{"n_layer": 8, "d_model": 320, "n_head": 5, "n_kv_head": 5, "head_dim": 64, "d_mlp": 832, "vocab_size": 2048, "activation": "geglu", "norm": "rmsnorm", "norm_place": "pre", "norm_eps": 1e-05, "positions": "rope", "rope_base": 10000.0, "rope_fraction": 1.0, "qk_norm": false, "attn_scale": 0.125, "bias": "none", "tie_embeddings": true, "parallel_block": false, "init": "uniform", "init_std_qkv": 0.0384, "init_std_o": 0.0, "init_std_up": 0.0384, "init_std_down": 0.0, "optimizer": "soap_variant", "lr": 0.00384, "lr_mult_qkv": 0.4, "beta1": 0.95, "beta2": 0.95, "lr_head": 0.0107, "warmup_steps": 200, "schedule": "wsd", "decay_fraction": 0.806, "decay_shape": "linear", "final_lr_fraction": 0.05, "batch_tokens": 131072, "seq_len": 256, "doc_mask": true, "train_tokens": 654300000, "steps": 4992, "dataset": "wikipedia_en"}
Each number is 50 + 10 x the weight over its row's rms, rounded and kept within 0 to 99. Layers, rows and columns count from 0. The size before them is the row's rms in percent of the matrix's.

# k: layer 5 attention key, 320x320, rms 0.0479, rows 248-255, columns 240-319
# q: layer 5 attention query, 320x320, rms 0.0481, rows 249-255, columns 240-319
# v: layer 5 attention value, 320x320, rms 0.0757, rows 192-226, columns 240-319
# o: layer 5 attention output (transposed), 320x320, rms 0.159, rows 192-226, columns 240-319
k248 103:55 51 47 42 76 38 31 36 49 73 40 43 53 53 53 55 47 38 51 74 59 31 39 46 64 53 45 76 47 61 51 54 34 46 58 47 34 53 57 52 55 53 37 58 49 62 32 59 47 86 53 60 44 69 58 55 52 48 70 47 54 51 51 69 69 51 50 64 34 61 55 52 69 61 52 52 54 36 57 49
q249 102:54 60 29 51 49 66 54 67 37 67 42 40 67 53 55 52 53 34 43 55 59 45 55 41 46 36 53 54 44 60 60 44 59 52 57 67 46 63 57 46 51 56 58 50 54 48 61 57 61 59 53 63 58 46 68 48 33 33 54 53 47 43 57 34 51 58 47 56 58 56 49 52 63 42 54 49 43 54 61 50
k249 116:45 62 55 40 53 38 63 52 58 51 60 45 38 53 58 46 37 59 28 45 69 32 49 62 67 48 52 48 62 46 56 53 57 46 53 62 52 47 32 53 50 51 34 70 63 45 44 34 46 41 55 54 26 56 50 58 36 46 57 25 67 46 62 56 53 48 36 34 56 34 43 48 51 60 39 53 50 56 59 50
q250 101:49 56 48 51 60 39 60 46 34 42 59 66 51 31 40 50 54 37 50 40 50 68 53 56 58 54 40 49 55 47 50 44 33 43 61 61 51 35 37 54 75 46 56 33 56 32 51 42 45 55 53 52 47 54 43 46 50 54 60 46 57 46 49 59 64 43 37 44 52 57 47 54 41 52 25 62 45 48 60 42
k250 102:48 37 56 53 51 51 61 45 91 61 40 46 46 64 54 63 63 45 56 39 43 42 46 61 56 57 43 37 40 29 45 63 39 41 52 71 48 62 48 81 35 61 58 50 49 50 68 52 65 62 61 65 50 59 57 37 47 43 38 53 46 43 42 50 55 59 33 47 42 41 47 39 48 45 59 42 43 55 34 51
q251 100:65 50 47 68 45 33 43 40 48 50 55 42 52 63 57 50 47 55 76 57 59 33 44 34 45 46 35 50 49 34 48 56 28 36 57 61 20 44 59 49 57 66 58 39 56 57 39 60 61 74 39 56 35 38 49 53 42 64 66 43 51 47 53 58 62 57 46 53 34 55 42 55 56 55 63 51 42 42 54 63
k251 103:68 58 54 53 54 62 51 52 47 59 48 48 52 51 48 50 67 26 58 53 42 52 58 52 43 56 56 55 56 51 48 48 58 57 56 54 52 35 32 59 45 52 31 62 45 46 46 63 42 54 54 58 53 35 55 51 51 34 50 77 45 50 48 61 54 44 32 54 63 54 53 55 53 47 62 49 65 46 55 50
q252 094:49 50 60 50 57 55 45 44 56 50 57 58 56 53 47 62 57 59 60 33 55 65 54 60 53 46 40 64 49 57 56 63 70 46 49 64 54 36 39 48 47 47 44 45 50 62 45 57 46 64 52 66 48 50 36 68 45 65 65 54 64 64 48 44 51 43 57 42 52 48 44 39 52 47 65 66 50 46 52 61
k252 103:60 44 50 48 39 36 57 50 58 50 55 50 53 27 68 48 31 52 66 45 40 57 43 71 52 65 41 64 53 57 47 29 49 48 42 55 40 47 38 65 69 46 41 45 53 60 61 49 60 47 47 59 54 46 35 53 61 53 53 51 43 29 53 53 63 37 45 61 50 45 55 51 37 39 43 36 31 75 48 49
q253 113:65 55 55 59 43 63 43 58 52 65 48 42 61 66 28 60 44 44 80 54 53 51 44 45 51 51 42 54 56 59 60 54 38 46 63 53 54 45 46 49 55 51 47 45 43 56 53 44 50 53 36 53 59 34 48 45 56 51 27 58 44 57 30 48 54 52 49 54 43 43 40 54 25 69 75 47 55 47 58 52
k253 103:39 52 44 41 49 51 56 58 42 55 46 63 31 42 64 60 43 53 41 54 42 49 37 56 46 62 48 40 59 36 38 55 71 44 48 57 43 44 64 71 54 37 26 56 66 31 37 31 50 52 50 48 50 53 42 57 45 61 54 46 72 35 56 40 66 57 56 55 41 65 38 37 56 44 46 34 47 44 51 36
q254 093:55 60 53 59 53 37 55 48 60 55 53 60 50 48 47 49 57 71 50 25 42 37 37 54 52 56 42 30 31 54 49 53 49 47 57 63 53 28 45 49 54 51 51 53 60 70 56 55 38 61 56 63 64 56 40 64 49 38 45 47 54 51 57 58 62 52 44 49 40 34 48 60 52 65 39 52 53 60 59 44
k254 100:61 47 57 58 53 54 32 51 44 53 53 66 50 49 53 75 49 54 58 33 73 50 48 46 49 48 31 53 40 46 72 61 47 57 59 54 50 44 65 51 56 58 52 46 48 46 43 52 62 63 42 52 42 49 70 50 42 48 39 60 67 53 55 55 48 46 53 43 40 56 55 25 57 56 50 38 51 54 38 52
q255 100:68 37 46 66 66 62 57 54 47 58 51 30 42 43 56 53 57 43 50 63 45 37 53 63 68 29 57 46 46 55 64 38 66 55 62 52 60 35 52 43 57 61 59 50 71 51 46 58 40 42 55 61 50 53 49 52 51 36 32 59 52 51 36 23 46 49 66 41 44 49 56 59 43 56 49 46 43 52 39 47
k255 109:53 55 65 41 33 64 58 50 57 37 39 46 52 36 47 61 54 56 38 59 68 47 59 71 60 45 55 43 37 49 32 52 43 38 57 40 41 48 67 44 62 50 57 55 47 53 53 37 51 58 47 57 61 34 58 45 64 54 56 64 38 45 40 62 47 59 28 39 32 49 50 53 40 53 34 67 28 52 41 48
v192 104:39 56 43 51 52 56 53 67 53 54 54 60 74 56 67 54 60 56 37 31 40 42 56 53 41 60 60 46 49 53 46 57 50 60 54 58 64 58 34 36 60 43 44 57 48 39 46 39 40 51 68 54 46 58 35 35 52 37 39 42 70 67 50 52 58 37 40 58 63 44 32 41 63 68 50 51 56 28 53 55
o192 106:43 67 52 38 47 51 41 73 36 55 51 44 67 47 60 20 41 49 40 47 28 64 39 37 70 47 49 49 30 54 45 56 61 61 57 77 42 48 28 42 58 60 52 53 43 41 45 52 66 47 45 47 55 49 53 55 55 55 65 35 65 54 44 54 49 24 44 44 54 58 46 35 70 51 41 48 48 50 56 29
v193 100:57 47 60 43 42 57 54 64 45 57 41 47 61 42 47 34 39 55 25 45 46 54 63 52 51 66 49 48 36 43 57 51 48 57 53 49 56 38 47 54 54 58 66 49 57 60 51 57 79 61 38 62 67 41 65 52 59 45 84 56 32 60 41 52 46 49 54 29 68 44 56 63 67 51 38 52 42 36 59 43
o193 099:49 52 37 31 50 57 57 50 60 36 52 38 57 50 43 43 39 42 43 48 49 55 56 36 58 56 45 60 47 42 70 49 50 63 51 45 36 38 51 70 52 59 51 76 40 50 39 58 63 48 61 44 53 58 50 57 38 55 42 46 41 44 64 28 56 51 32 56 65 54 66 52 51 60 30 61 80 56 62 53
v194 103:55 47 48 51 41 58 40 50 33 53 69 56 65 63 65 49 45 37 36 25 37 40 44 41 44 60 61 46 33 59 52 64 37 52 68 55 60 53 75 54 54 36 34 55 50 58 46 32 39 33 47 42 54 64 60 53 54 45 38 65 66 46 60 51 50 59 46 59 45 39 67 64 50 72 55 48 42 50 45 52
o194 106:51 39 63 61 32 57 39 52 46 54 55 49 50 49 54 56 34 55 22 46 52 44 60 68 61 55 60 69 67 47 53 32 36 54 19 62 54 48 57 37 36 26 59 55 31 58 54 52 49 45 38 49 60 32 53 58 46 53 41 65 62 46 50 56 59 54 49 52 53 42 50 49 52 42 54 36 53 45 50 65
v195 103:39 33 20 42 41 48 46 50 70 48 43 44 47 50 57 58 52 50 60 39 36 44 57 43 53 52 42 58 46 49 49 64 50 54 58 64 55 35 43 62 49 67 55 61 49 44 64 51 19 58 49 45 53 35 47 49 61 41 43 54 30 56 35 50 22 60 49 41 48 53 47 47 39 50 54 54 46 56 52 47
o195 105:62 60 49 40 52 43 73 63 53 70 50 37 51 40 56 69 56 32 57 56 30 61 71 48 57 62 53 48 38 52 41 54 71 55 41 48 42 52 43 64 46 52 68 56 44 53 49 54 66 80 41 43 47 40 32 49 45 58 59 57 43 56 43 56 52 42 42 49 66 53 34 44 62 42 61 49 41 44 52 52
v196 101:69 69 45 54 45 56 53 41 53 79 42 52 49 49 30 47 29 58 43 52 55 43 41 56 35 46 51 57 48 72 44 50 42 48 53 50 40 45 55 61 64 32 49 38 51 41 54 50 53 70 52 53 58 47 46 67 45 61 43 44 56 53 47 31 51 65 50 37 45 45 46 67 44 75 36 43 58 47 49 37
o196 102:47 76 61 49 46 47 68 44 40 50 62 60 59 43 53 47 39 49 47 34 38 45 57 54 41 72 59 58 47 49 50 34 35 52 49 38 50 66 60 57 61 46 43 67 42 60 40 41 50 42 47 48 60 40 47 47 55 51 29 44 47 49 30 29 53 39 64 39 55 48 51 55 29 64 48 55 71 60 47 31
v197 097:57 51 79 41 27 53 42 46 42 63 54 51 56 42 54 36 38 37 64 51 58 41 45 47 53 47 48 28 52 41 46 40 35 34 47 52 37 63 55 56 23 46 48 40 75 48 49 52 54 64 44 52 51 42 42 41 35 29 61 48 33 55 44 60 34 45 42 40 48 49 60 56 58 32 62 36 44 36 42 58
o197 098:49 67 60 40 51 61 44 68 44 34 42 48 47 46 44 59 60 44 25 50 39 46 74 33 63 50 60 46 62 42 67 61 36 51 42 54 52 52 58 38 37 60 54 44 66 49 53 26 56 39 60 35 60 55 51 62 50 54 61 52 46 58 63 60 51 41 39 28 50 63 44 64 58 32 56 50 46 42 52 41
v198 100:63 59 61 52 53 57 44 44 33 44 52 72 52 43 50 37 58 56 58 39 54 60 59 61 46 40 52 39 55 57 39 40 54 48 63 45 52 52 35 40 58 54 50 56 57 54 46 58 56 48 68 53 65 51 44 57 43 48 32 50 53 50 64 52 40 55 46 43 56 44 53 58 62 71 61 18 50 32 47 50
o198 099:48 49 66 29 41 51 39 39 42 42 49 55 63 35 44 74 60 47 39 45 67 34 48 54 25 66 47 51 45 55 50 52 49 65 51 38 54 49 37 41 48 56 41 75 48 47 44 40 28 44 50 49 51 53 31 63 49 52 58 55 56 62 67 59 49 53 58 47 53 45 54 58 56 60 45 54 57 35 63 28
v199 106:58 65 33 54 46 33 38 42 53 54 32 36 48 60 48 58 49 57 59 64 61 44 43 39 44 45 43 58 60 70 42 61 41 47 42 59 56 45 49 75 62 61 50 57 52 43 49 37 26 53 51 35 48 48 56 56 36 54 27 43 39 42 46 41 32 56 62 31 51 62 56 72 30 61 46 61 54 55 70 48
o199 101:58 64 47 46 64 43 64 38 30 56 59 30 66 46 53 48 48 41 50 62 50 45 30 31 49 67 51 18 52 62 60 45 36 45 63 67 44 57 59 47 48 69 47 49 57 49 41 38 47 58 44 51 40 36 54 48 48 59 44 47 51 38 43 45 49 54 47 64 51 64 39 45 33 52 45 39 39 42 53 53
v200 095:50 43 39 54 47 64 42 31 42 48 65 51 36 53 45 52 52 61 40 58 46 54 62 51 54 58 72 53 33 49 41 56 59 36 60 59 50 55 36 45 56 46 64 64 51 54 43 38 51 41 54 53 63 44 47 48 58 51 44 51 58 44 47 52 41 59 38 57 35 40 52 34 59 49 58 50 61 59 47 43
o200 101:30 63 42 51 46 28 45 38 48 39 55 57 51 53 54 42 69 38 46 51 49 38 48 50 37 34 46 40 57 53 52 49 46 30 34 54 35 59 57 46 44 39 60 46 39 35 34 63 41 59 32 38 42 54 49 47 60 53 49 34 42 59 42 72 44 50 49 47 42 50 37 50 58 58 52 53 60 56 60 54
v201 108:51 45 50 38 50 63 44 37 56 56 54 29 27 64 38 57 47 67 53 51 42 48 59 48 48 53 55 53 36 44 60 52 61 53 46 44 59 44 13 53 50 63 53 49 53 36 54 58 49 48 46 53 41 49 52 43 61 50 44 51 46 65 49 49 58 53 40 60 60 48 47 30 54 51 17 63 33 58 52 42
o201 111:58 42 43 43 50 42 45 49 57 45 57 43 53 57 65 61 45 52 46 39 39 59 49 53 38 63 60 34 36 58 56 55 47 56 49 67 55 61 70 56 46 60 66 47 35 30 50 38 45 59 50 73 49 46 64 60 59 36 46 38 40 57 54 55 47 41 50 57 61 59 56 63 41 39 41 51 33 43 49 57
v202 105:55 67 69 44 48 55 51 52 32 73 49 71 51 39 52 37 36 34 52 45 52 53 57 30 49 40 59 54 47 54 59 57 40 73 52 60 46 48 49 56 52 68 40 37 60 45 73 57 57 39 52 66 53 49 46 43 52 50 41 40 41 71 57 55 57 66 48 44 55 49 34 58 67 61 61 54 49 53 56 43
o202 105:68 59 53 55 17 52 52 58 47 61 47 49 47 55 56 36 69 42 70 53 55 47 45 53 47 57 50 36 44 51 48 68 67 47 57 50 45 27 55 39 39 48 58 36 69 52 51 36 56 54 44 63 52 38 49 47 58 54 62 52 44 64 38 39 55 63 47 38 59 39 65 22 58 76 54 42 54 51 49 50
v203 100:75 39 68 55 32 51 41 53 41 52 55 60 34 38 59 52 49 44 70 47 41 63 56 39 51 60 56 71 45 57 50 34 47 58 25 50 38 42 41 41 45 48 50 55 54 63 44 36 59 46 48 55 44 35 42 51 42 58 60 45 27 46 47 47 44 40 46 61 42 53 55 47 57 53 51 61 52 50 56 42
o203 107:34 43 51 53 61 65 47 92 54 61 34 46 40 55 47 38 46 31 50 33 49 55 66 42 47 41 47 57 37 54 61 32 53 71 32 39 41 55 53 35 37 56 47 56 47 62 40 57 40 39 46 55 62 48 45 47 49 46 43 59 47 58 71 29 52 46 43 47 58 62 45 48 52 68 47 50 46 54 49 47
v204 099:59 53 30 72 48 66 37 57 42 52 64 45 70 44 55 54 49 47 58 37 43 45 37 59 47 65 56 36 42 49 62 65 36 54 53 45 63 45 52 37 38 47 76 80 35 44 33 39 61 50 80 48 44 53 53 43 64 48 61 52 59 51 51 59 51 66 42 44 44 46 39 50 45 38 31 59 59 40 59 39
o204 101:52 47 43 48 45 45 43 50 47 32 57 48 62 42 52 60 42 56 48 36 51 57 55 28 70 71 56 44 60 47 59 47 49 43 66 47 66 52 49 42 40 50 44 33 47 58 47 50 53 47 47 67 69 74 39 42 54 57 51 56 55 37 61 50 48 48 24 44 53 48 48 45 61 61 26 59 44 59 34 58
v205 090:50 62 60 59 35 42 40 50 52 55 42 34 26 53 49 50 33 56 47 53 61 42 55 36 62 38 49 45 63 62 49 36 54 47 49 41 41 42 41 72 61 63 34 55 54 39 57 59 62 51 52 57 54 59 62 54 54 35 47 46 44 55 47 68 47 60 37 44 46 62 48 60 48 34 54 72 61 46 55 46
o205 088:46 46 46 37 58 52 48 60 47 52 56 50 46 57 51 41 48 46 62 53 50 49 42 39 52 78 71 32 57 47 42 43 46 42 44 57 61 59 39 55 47 69 57 62 54 41 47 46 50 70 50 49 41 44 45 66 60 39 60 46 40 60 60 52 71 53 62 45 36 41 52 49 41 58 51 54 41 62 52 61
v206 104:61 68 41 39 38 38 62 52 47 36 46 42 54 33 46 50 48 59 45 57 47 46 51 48 64 44 50 59 80 51 45 48 72 49 49 51 44 63 59 56 46 50 65 44 55 66 67 48 47 57 49 51 67 70 47 43 29 66 55 45 44 33 50 48 54 50 50 39 40 37 52 48 60 33 43 50 39 62 72 58
o206 099:46 45 67 52 39 52 61 42 52 43 40 29 69 53 54 53 62 46 51 55 51 59 37 36 46 55 40 46 41 36 49 30 49 46 61 48 30 47 48 57 64 42 55 45 44 57 67 50 29 51 62 48 38 68 57 37 59 62 40 34 70 46 51 42 73 41 51 72 43 65 58 55 43 44 57 66 52 52 54 67
v207 103:39 62 42 55 53 65 39 67 48 49 63 43 60 57 62 50 46 54 36 28 55 28 43 44 44 64 41 56 52 35 51 54 60 54 56 58 54 64 47 44 35 40 47 49 54 50 28 40 36 51 87 40 55 38 65 58 51 56 49 54 62 48 58 68 50 49 61 62 52 49 51 49 51 53 46 40 44 54 43 52
o207 099:59 56 35 43 65 60 35 59 62 53 56 34 66 55 70 54 54 51 48 38 60 48 58 46 46 44 46 44 43 65 64 61 61 58 57 40 66 63 55 51 76 34 50 29 47 59 43 64 58 62 50 37 54 35 46 61 41 49 58 56 60 53 54 44 45 71 51 60 49 47 59 49 47 41 47 57 54 47 52 53
v208 106:47 44 52 43 46 50 55 61 40 38 39 69 52 59 52 47 55 29 35 47 41 48 54 33 45 70 49 52 40 47 41 67 45 31 45 40 57 42 62 38 56 57 44 73 52 55 62 52 57 55 51 71 55 56 56 49 56 48 58 48 47 57 57 54 55 45 50 61 42 61 52 36 57 44 51 51 71 25 45 41
o208 106:39 46 47 31 44 60 49 46 49 45 39 52 50 49 63 45 56 52 41 47 37 39 67 41 44 47 52 35 37 43 53 61 53 48 45 39 46 40 59 53 59 37 35 41 50 62 80 62 60 53 56 72 59 50 35 53 41 48 55 41 32 19 58 50 45 51 60 64 61 42 46 61 54 46 56 61 53 40 44 34
v209 106:56 46 57 55 65 60 51 52 44 31 35 46 50 70 54 46 53 54 44 53 37 48 53 49 44 60 58 60 54 68 53 43 51 39 49 42 49 32 61 47 35 50 50 53 67 44 50 67 49 27 52 44 45 69 50 40 55 45 57 35 39 42 44 65 54 69 60 52 55 55 50 53 38 59 32 57 70 35 53 53
o209 106:63 36 30 42 68 61 52 33 65 38 42 52 44 35 39 58 53 36 23 40 74 49 38 45 63 46 66 41 55 35 41 46 33 63 46 64 60 54 45 63 61 41 61 70 34 42 69 48 59 48 63 45 43 53 62 37 45 55 56 37 59 54 56 53 40 46 62 41 53 68 72 58 69 50 46 51 45 42 44 35
v210 099:53 51 56 46 57 52 55 58 41 44 32 54 52 49 31 34 40 54 53 45 52 51 49 51 34 53 57 48 48 51 53 60 51 72 46 42 58 56 50 70 39 47 46 53 69 63 58 43 48 53 47 49 55 69 61 28 61 32 41 43 48 38 45 46 49 54 56 44 71 48 46 40 51 68 42 58 45 51 45 33
o210 102:48 49 55 51 36 52 52 44 51 57 36 42 54 40 49 42 47 55 54 59 41 56 53 58 54 63 45 56 56 40 56 45 38 50 53 32 59 54 43 54 45 26 44 46 46 43 65 57 64 57 59 49 41 51 51 51 63 56 47 63 61 40 55 71 35 32 70 42 43 66 53 51 58 41 44 41 49 53 64 43
v211 101:61 31 40 29 44 55 38 63 52 54 45 42 52 43 41 76 28 40 56 58 29 32 48 52 42 74 62 51 46 47 62 56 49 42 54 59 56 43 38 44 63 40 51 57 51 51 34 54 28 57 57 61 57 41 35 59 43 45 50 59 58 56 49 36 43 46 35 60 54 52 59 59 42 51 43 42 46 62 51 55
o211 102:60 59 60 50 46 54 58 56 72 68 45 33 41 20 36 54 58 49 35 59 40 42 64 63 32 50 37 74 59 62 47 48 47 62 51 61 53 58 48 42 59 48 31 45 49 60 43 48 45 36 42 60 58 33 32 67 59 61 42 40 75 45 43 47 54 58 36 42 70 44 50 45 47 51 58 53 46 46 40 50
v212 097:39 55 35 70 29 56 60 48 52 51 63 42 37 54 45 58 43 42 41 45 46 58 60 23 50 67 63 59 38 52 56 46 48 56 46 38 57 47 43 50 58 54 56 62 56 41 61 54 36 43 59 51 48 49 59 56 56 56 47 52 52 54 47 38 51 40 45 60 57 50 53 58 51 54 46 63 42 41 57 56
o212 103:55 22 43 46 32 48 44 41 47 48 59 54 49 52 50 52 41 72 49 33 46 51 37 50 34 48 50 29 25 56 61 60 40 57 50 46 34 47 33 54 40 60 44 41 39 46 54 47 56 62 58 59 39 55 38 53 35 47 39 44 52 68 71 69 47 57 45 33 57 67 61 50 49 63 39 52 44 42 58 28
v213 106:50 42 52 51 48 25 55 64 47 60 58 30 59 59 54 56 18 45 49 75 63 42 59 48 37 67 40 52 39 51 55 36 64 51 36 56 58 44 55 54 71 60 48 57 49 56 44 45 62 73 44 48 55 49 56 61 49 51 56 58 67 40 39 47 55 38 33 48 55 59 45 54 31 57 46 45 36 42 59 57
o213 110:64 46 53 49 57 49 53 48 31 47 46 35 54 38 43 61 51 45 30 74 58 37 30 37 53 43 65 53 62 41 44 69 52 55 31 46 36 48 71 48 60 55 39 56 62 41 57 52 44 65 42 44 64 55 48 54 55 39 55 73 47 52 48 48 65 60 48 48 45 48 37 27 52 36 45 57 65 52 50 49
v214 099:54 47 50 64 57 74 69 44 37 46 34 43 40 41 49 36 36 51 32 50 67 41 60 45 46 51 48 51 47 47 49 52 52 43 38 21 57 49 35 41 39 79 66 68 49 46 43 70 39 55 47 51 44 56 57 45 55 63 47 57 38 54 36 55 55 59 54 37 42 66 53 44 47 61 44 48 48 60 46 34
o214 100:57 45 80 44 63 41 56 44 39 61 46 64 38 28 53 63 54 43 32 62 51 36 53 50 48 60 47 29 50 51 44 40 49 37 50 40 56 52 49 67 50 60 51 36 60 50 51 55 61 34 49 56 57 45 38 60 34 74 46 38 16 50 43 58 46 53 66 51 59 48 55 33 44 57 27 50 43 38 60 34
v215 100:58 32 39 59 41 44 37 59 41 55 39 44 62 41 61 65 36 53 58 61 38 54 52 32 61 48 44 23 63 46 60 66 43 47 53 38 50 48 54 57 58 49 47 46 54 53 38 55 61 41 58 48 47 43 62 51 39 46 44 43 35 48 48 50 53 38 55 40 66 56 49 68 51 54 36 38 40 31 51 45
o215 108:46 28 51 60 45 56 53 68 46 42 56 57 45 47 50 48 64 58 49 61 40 51 39 32 53 56 33 57 49 33 41 48 43 62 62 63 54 58 54 34 34 50 55 55 59 42 45 43 49 48 50 42 55 57 44 53 32 62 42 22 60 50 65 42 50 61 48 42 42 48 36 64 53 69 62 35 43 21 45 48
v216 097:44 39 68 54 71 43 59 52 70 57 38 74 58 45 65 39 46 67 57 39 59 48 42 55 39 46 47 49 30 45 62 56 64 51 61 72 50 49 44 57 55 46 71 37 39 39 43 38 37 43 56 68 60 53 44 56 55 43 55 47 63 40 42 31 41 53 43 53 42 46 37 42 54 50 54 39 58 54 59 33
o216 102:67 42 42 49 45 39 55 64 62 24 37 61 62 48 35 51 78 58 34 43 51 43 38 49 55 52 66 27 46 35 47 34 61 53 59 60 34 56 61 58 43 45 52 47 45 62 38 47 69 45 49 54 69 44 60 65 67 51 49 48 64 35 59 52 58 56 44 52 62 62 56 36 40 57 37 51 40 61 60 58
v217 102:53 53 57 33 54 51 46 50 64 53 47 45 51 44 69 58 43 49 54 55 48 40 56 47 45 52 54 40 70 50 40 56 48 46 58 46 50 48 47 65 54 42 35 46 36 41 47 49 55 46 37 52 57 45 49 45 60 70 54 28 46 35 52 62 45 29 56 37 53 50 40 57 49 53 67 42 31 57 50 42
o217 108:40 54 54 52 54 57 39 36 56 50 60 47 41 56 54 42 54 45 67 46 50 44 65 50 47 62 23 69 56 58 48 34 57 34 57 60 50 51 58 59 69 50 39 46 59 62 54 45 82 45 61 40 34 39 40 54 38 59 47 43 68 47 53 54 67 44 55 40 36 45 42 42 59 42 57 45 22 46 52 49
v218 104:61 38 64 51 60 71 36 51 45 38 49 55 52 48 43 39 43 47 46 39 50 47 50 52 50 55 37 56 55 36 70 45 40 49 57 58 58 49 47 51 37 44 74 50 48 50 51 42 41 53 71 49 55 51 50 72 41 46 51 46 51 52 56 32 42 54 72 45 64 51 53 58 63 48 68 59 36 67 50 44
o218 106:63 55 47 56 42 63 51 41 50 61 70 66 48 63 60 20 63 55 48 27 50 41 62 57 38 43 63 46 44 60 69 36 43 59 45 80 56 39 40 57 59 65 28 63 62 41 48 49 50 57 54 50 39 60 49 57 52 50 60 41 54 44 59 44 50 60 59 33 41 52 48 49 58 64 60 60 42 47 38 66
v219 099:43 29 36 42 43 62 26 45 51 64 55 54 54 60 25 52 47 44 59 62 33 42 49 43 58 68 61 47 42 30 51 52 54 22 56 47 63 45 58 46 71 49 57 45 32 42 62 29 39 47 61 42 52 46 55 68 53 48 65 46 63 45 64 40 36 50 41 53 63 40 56 57 44 51 67 50 42 69 44 57
o219 100:44 23 40 66 34 69 40 40 33 54 50 42 27 57 54 42 66 32 40 73 40 48 36 53 33 61 48 48 37 52 49 39 46 31 33 50 42 37 50 49 52 29 40 53 41 33 43 45 46 59 60 28 52 39 53 41 58 45 42 41 60 40 74 51 53 38 44 39 52 35 45 59 47 65 57 51 46 45 59 57
v220 104:46 40 42 67 41 66 50 51 43 52 66 48 44 75 53 66 50 57 32 55 60 56 60 45 49 59 49 46 33 53 60 56 48 64 53 51 54 49 35 29 51 80 70 72 64 42 45 43 48 39 56 47 46 57 46 40 76 50 54 51 58 66 39 39 60 53 48 42 59 52 48 41 63 73 33 53 69 63 45 42
o220 101:63 55 58 69 44 76 54 30 60 49 64 44 48 40 50 44 42 53 59 31 59 66 38 48 56 42 48 45 37 68 49 58 34 40 53 59 58 51 54 61 39 43 53 55 47 58 61 40 48 47 55 60 58 46 43 45 50 44 53 34 35 51 74 33 53 53 41 57 49 52 69 51 77 52 35 49 57 65 69 26
v221 096:44 52 51 47 47 49 52 42 37 55 68 44 46 41 56 37 72 46 47 49 52 44 48 46 47 48 44 60 28 59 49 48 54 39 74 37 59 49 36 38 45 43 49 56 39 38 51 65 45 55 46 71 50 39 52 43 41 51 47 56 49 43 52 46 54 69 50 47 39 40 53 45 60 52 39 45 56 62 51 45
o221 096:53 59 54 66 57 45 48 65 36 39 49 51 43 40 62 53 61 55 49 38 54 57 74 50 51 65 60 34 40 48 60 72 56 57 49 42 60 51 43 50 52 61 32 35 41 54 53 52 50 49 33 63 77 38 66 50 46 46 39 61 47 65 58 63 54 58 37 30 65 56 63 59 53 58 50 38 49 34 48 62
v222 106:39 41 44 61 33 67 59 36 23 61 55 42 54 44 41 58 61 46 54 57 57 62 56 46 46 45 61 56 47 54 40 59 46 38 38 45 56 55 52 63 40 63 59 38 50 40 48 30 52 50 59 56 56 49 45 51 37 57 55 56 55 36 57 50 63 49 53 39 50 56 45 55 48 42 53 40 38 49 28 46
o222 108:35 55 57 45 43 58 42 34 33 49 62 51 44 57 46 61 57 43 58 47 39 37 68 38 50 60 41 75 48 56 48 46 48 57 65 51 55 44 38 40 53 53 56 43 48 49 44 42 60 55 56 49 50 66 59 43 38 57 66 50 38 34 51 73 56 57 40 42 49 66 76 57 58 46 45 54 56 28 55 63
v223 099:46 59 44 54 44 60 36 48 36 61 40 24 60 52 45 49 42 52 55 46 63 51 66 42 38 38 46 47 50 42 49 52 37 54 53 57 55 42 53 44 53 60 47 46 39 38 46 33 75 55 47 48 51 45 54 50 52 37 62 53 36 46 57 62 52 49 52 45 36 32 42 47 52 69 41 46 38 39 45 54
o223 106:44 54 72 42 51 43 47 53 57 38 36 44 48 49 49 51 56 54 49 48 58 51 34 48 62 51 54 57 54 55 66 62 46 36 59 67 44 41 54 51 18 44 56 60 47 45 31 50 40 46 70 41 50 51 35 73 51 52 62 35 47 36 60 62 38 57 54 31 44 51 62 56 57 30 60 67 38 65 49 36
v224 111:44 60 67 39 52 54 39 39 61 51 51 64 46 68 58 51 58 76 47 63 58 60 48 60 50 43 40 45 57 51 48 44 50 51 43 61 42 55 52 51 57 34 57 44 33 44 62 45 50 20 59 39 36 59 44 49 53 53 36 49 57 55 55 47 47 51 70 61 34 36 44 65 49 47 67 35 49 71 39 45
o224 116:62 58 49 37 52 63 40 48 55 45 50 55 61 52 34 58 57 51 61 50 51 49 30 63 59 47 38 48 54 50 48 48 59 44 61 57 48 51 57 45 45 47 52 47 54 63 58 34 52 50 37 42 36 41 49 52 48 49 52 58 58 73 51 61 48 50 46 65 29 52 43 61 47 43 55 60 57 64 65 42
v225 097:51 66 42 45 57 48 51 43 52 60 50 64 38 35 70 48 52 57 55 22 58 48 56 51 59 49 49 34 65 39 44 49 53 63 26 40 45 61 34 47 57 47 56 46 54 50 56 42 41 48 44 70 45 34 44 47 37 69 49 36 44 55 33 34 45 45 39 58 62 42 38 50 43 49 61 46 11 55 51 53
o225 103:57 50 41 49 56 47 37 50 45 47 55 54 46 42 56 55 66 38 38 47 62 73 62 47 57 72 32 52 54 58 55 33 58 47 33 59 37 66 42 47 45 48 34 46 58 59 53 58 57 47 51 49 51 55 34 51 44 44 48 43 54 64 43 54 63 43 53 38 66 41 69 37 57 27 32 61 53 36 48 57
v226 099:56 59 56 58 52 50 44 54 37 45 53 42 57 59 59 41 48 36 51 39 67 39 44 58 68 66 66 35 47 46 38 72 53 50 43 41 36 55 56 60 48 54 44 57 78 60 43 59 44 51 39 43 49 44 52 48 38 47 59 43 60 34 36 58 40 65 63 30 60 59 61 50 65 59 39 51 72 40 45 56
o226 104:52 45 38 56 58 34 59 62 49 63 70 48 50 38 51 61 39 59 54 59 62 65 63 54 47 34 57 68 47 37 60 64 47 51 49 62 48 45 56 58 45 38 39 59 58 43 45 57 50 36 75 48 63 44 52 36 42 49 87 58 51 38 52 61 60 55 66 53 56 49 52 52 33 56 51 33 47 59 56 60